Weights of a small transformer language model.
Architecture: LayerNorm before each block, rotary positions, biases, attention and MLP in parallel.
Training: a variant of SOAP for these matrices, 589M tokens, 2245 steps.
Each number is 500 + 50 x the weight over its row's rms, rounded and kept within 0 to 999. Layers, rows and columns count from 0. Numbers have three digits each. The size before them is the row's rms in percent of the matrix's.

# layer 18 MLP down, 384x3072, rms 0.074, rows 0-56, columns 1776-1823
112:496430510457463482503423516470417548549536421541531601485533642564451480431493505526441462551458468479503493509386429495447534526468467509481546
099:521490526487442620535448463511440499566520456432466491409543428537437523524505471551559446594504516497511544429519542495497521504481462466564519
101:421482499468496465564543506399507494552466556451577612548465444481551507532564588560462537540454461503502458492459493464461462515505516470608509
100:567599534506455570420510534517526468495553540450581495471442598574497339425522408429433552539573533521588485548422481556448443466452508362502569
099:552446475488558506466613469444444495503455514562547505438560447494472458524455572558467510559506494552487460524377411543488508482500349456467430
100:471522521469415509511546594471492499491506454462476438565489447368442524379475492459408548424467507417420520407430476531452440460509585440463487
097:568571460510492501504551480479429549540531471504496556451522561487469476486437575506450508451482493505551468459368542408510536577555475538526509
096:443523515493531507520475472568494472507590467458531512487506519517453441518541437464445470521497497492539482470573476527567468510494417464404514
097:549525489501482546538489547486510537499494454442510541415460501454479472482447572585590532466490484449480493471548470560450472515455539491461491
100:502458485440508518413469514470550589495580452446484556488439424496470517466561578496469521523497428500468502462481520498484500618551538544503491
104:548452441453466489489477468545544430520516430487447510507462511485447440535562508547510474553408505435483436420487493458460517514544541515407516
098:535487492509545442580533460484441471561516467497467511533566523477461386457443453511497589494514498492607508459522457480491462523459465489456495
102:562394553553532504470502585449589562438500521442474535519513586497469511548539404562528622532607472513499477408508483476636450508554551568467526
098:547511555554557488509477493544530413454487465472496589483527601487463461455548588442621512547536370435479509542502533486539501463486512379569510
097:487495427485440446434510485553493536485508427586636575499519526610459465404565462418499515566499473504424505455585500520417544460533599528515566
104:441421531537439445451483423489579421517517534519375474513489576577502493450549534502551502503426574447613364462480463445495441414476502502510516
098:511513527531536547436436526477593466445507510513443457459448502536491504485461513445502466409465532538500500493478534477461527541583536591550616
099:497644450435526462539487491481410465460506490484518487502529443477586471520446536484403467549521527579425538544540642511463545586472470465498558
109:474408415507482499447472429487543444534526489483510496497460445527450536454487448493479476476511443492446478423404499433448488503525570488568482
100:591506442479521557496464562483497481403514445552470482465484493473455449451564407529471489567520513439543480574416471530587510585480468503510490
101:438448503555551488449497505574440553596556410538426434468554415563559533474453471508516399534448478506380544538563486523545449526543413575492543
100:486516538453452562495473498464507459473624394479463477496440476433473478479487481528456504530492495595588507448446515532464496475545438448464574
104:545544441435455484535488493563575464513550570428464534487528490513446426542486504441471512428515388433506501524462403528476542506560504510458400
100:493524458461514403393589478504546515419430480435525552477536437509434489500484414483348465565483494582417571500516459507496497514496450475419482
101:520440497589596540437449429617546572609477467444510485450454455452522492408485561416477405486443476475525485508477504481576448471524587401392533
097:450455474407469490473575478521594498545535498475414544564498571450572539494469529423543387471500434539622431502487526557522528495458488516601491
101:400572588515409484482507438515447526475449621461490394495396490475558583496482534563406416497529494554571497443477509521488561534516544548560507
096:445438472524467517496475619460461500555528424513515501500549447600489481482529529473511555495436536528458499483457501470451488502490565426576525
099:518358464568469489571469498449435545577569474575477546504572516550406526538493500503445496565442563462529450543626510572394511488503442605414532
098:476502510489567487488495499551477548508546540498485563551499616514443460434515560574487606533450520536526552467480505518538481577520511531430455
095:546489435442503460580457517535492442417500491427546623473551443437501502481552435515530491529460486461389525537589465542523523465542368543532471
101:541416518523535435485486546390424516585530433472582458553497450416519508434469523438402485551486403559400535433361552478446540446572560512564473
101:443482464507473490433512587332510577437584455507506511461541505594550530469530442505526459471535556509466521465525452487451497547494453463484508
100:570505464521493518528506515489455573534533467457432563527539511476489570531508508379492536581479416454551551469488573521578529476493488399492551
102:503444528464545532555494430571427447566448467529512426513450506467621469526547492450504496631501516414425437426410493506445528524454517506612489
095:499499530477548524566459535368517489459517452533482428540505442532512585442490495524485499501533421482536569515425574524508538435467522572472512
099:467435541474441599497499537597443505466440516503462515489488507455496507425529528540521470463474529545416535470576525370491436513486494557467499
105:395510528387572496409540501526490513534459435448497481464487502575566618461479524460515511478419533543461480458511396429461471414488561537467486
100:447374448479527424459527504526540508501527504533472470509473508482452475527513561556515486438594458436537475410491513427440555473589525494519461
100:512546548457479427553468541499565508569473487576507492523467456572550499476508462443450534389486382373548548405429399470526551517467561483442422
097:487466554458480510480470589458484570514518527471499476463582473542451544461538650557532429487546544527516447482552426560531477441517524470459547
096:501472590579443532424412486504464416497569442541473606496529497467470460523408530531487526462445490475544494466556415508501562452508506563445352
097:569518512534432475586472535543475596542595514473492482515501471509518466494544554553403582442515447562513422462415556565500477474475496462517560
097:485472455600434543511371532518533545574447461558461488453492414521423440503449620533514494583536484551454454505354414518515465421509479604522519
097:483558412531489539444543474516555481523509383540465498573507459437516448541475460522518449554522444472441513589467575530515437546588536517481520
096:513563486470417500457438471498438435559489528377444474517539511389545530476486500535489529544526602439459596443507397553585501569504489509523470
100:502508496438595422495494450570540507494478526529574524525472443478462512477463555555421501552459540590544511564560508471479492563488516462480456
096:458453416548530511512473492523459437426488529577484550611470542505395568467532514479495589524522469528495503590487425501469526547453537430489540
105:487525519489480535519559412416419495483558475459526536564443423517440554546508414474445519448502442522430427468462530493438430414578412491556566
098:505611471445478524598555500508497490581543446392664485493426533635511424507500434445480479467505475476460487418477518481438502465421473454482466
097:534460552500450521504486532491548498435433580456490483450434502438440506461504502524511499519422496433543503510467556508441478476523501430516457
096:567481604531504483466499429488533446506459510486533511509498504527462560521487514553474495429444506479409498466468512483487553474501453533465521
102:484530446554580469437486444507471583450535442527603586505469419520445631375478474592511495436476467499470466487392387513410525578467440547457450
099:590480521560526492502598570461468475395546561478462370520439470533547532511586549413476479537432564450507497519517444424369424445503528409511529
101:486432499527509454572525548406534556453421463507438561392491402453451486486461519469516516511539465536429527495440502469579506547581557487565471
099:506500509498534509497453437390471361411477526642490439571484402485573522436514573486443542500530438402462538550523454432526507483491462590527538
101:462528477527623492450508483548562529449523496454484510542450467601501522501483502477532517501564486500554580476432492542498493443490543424488438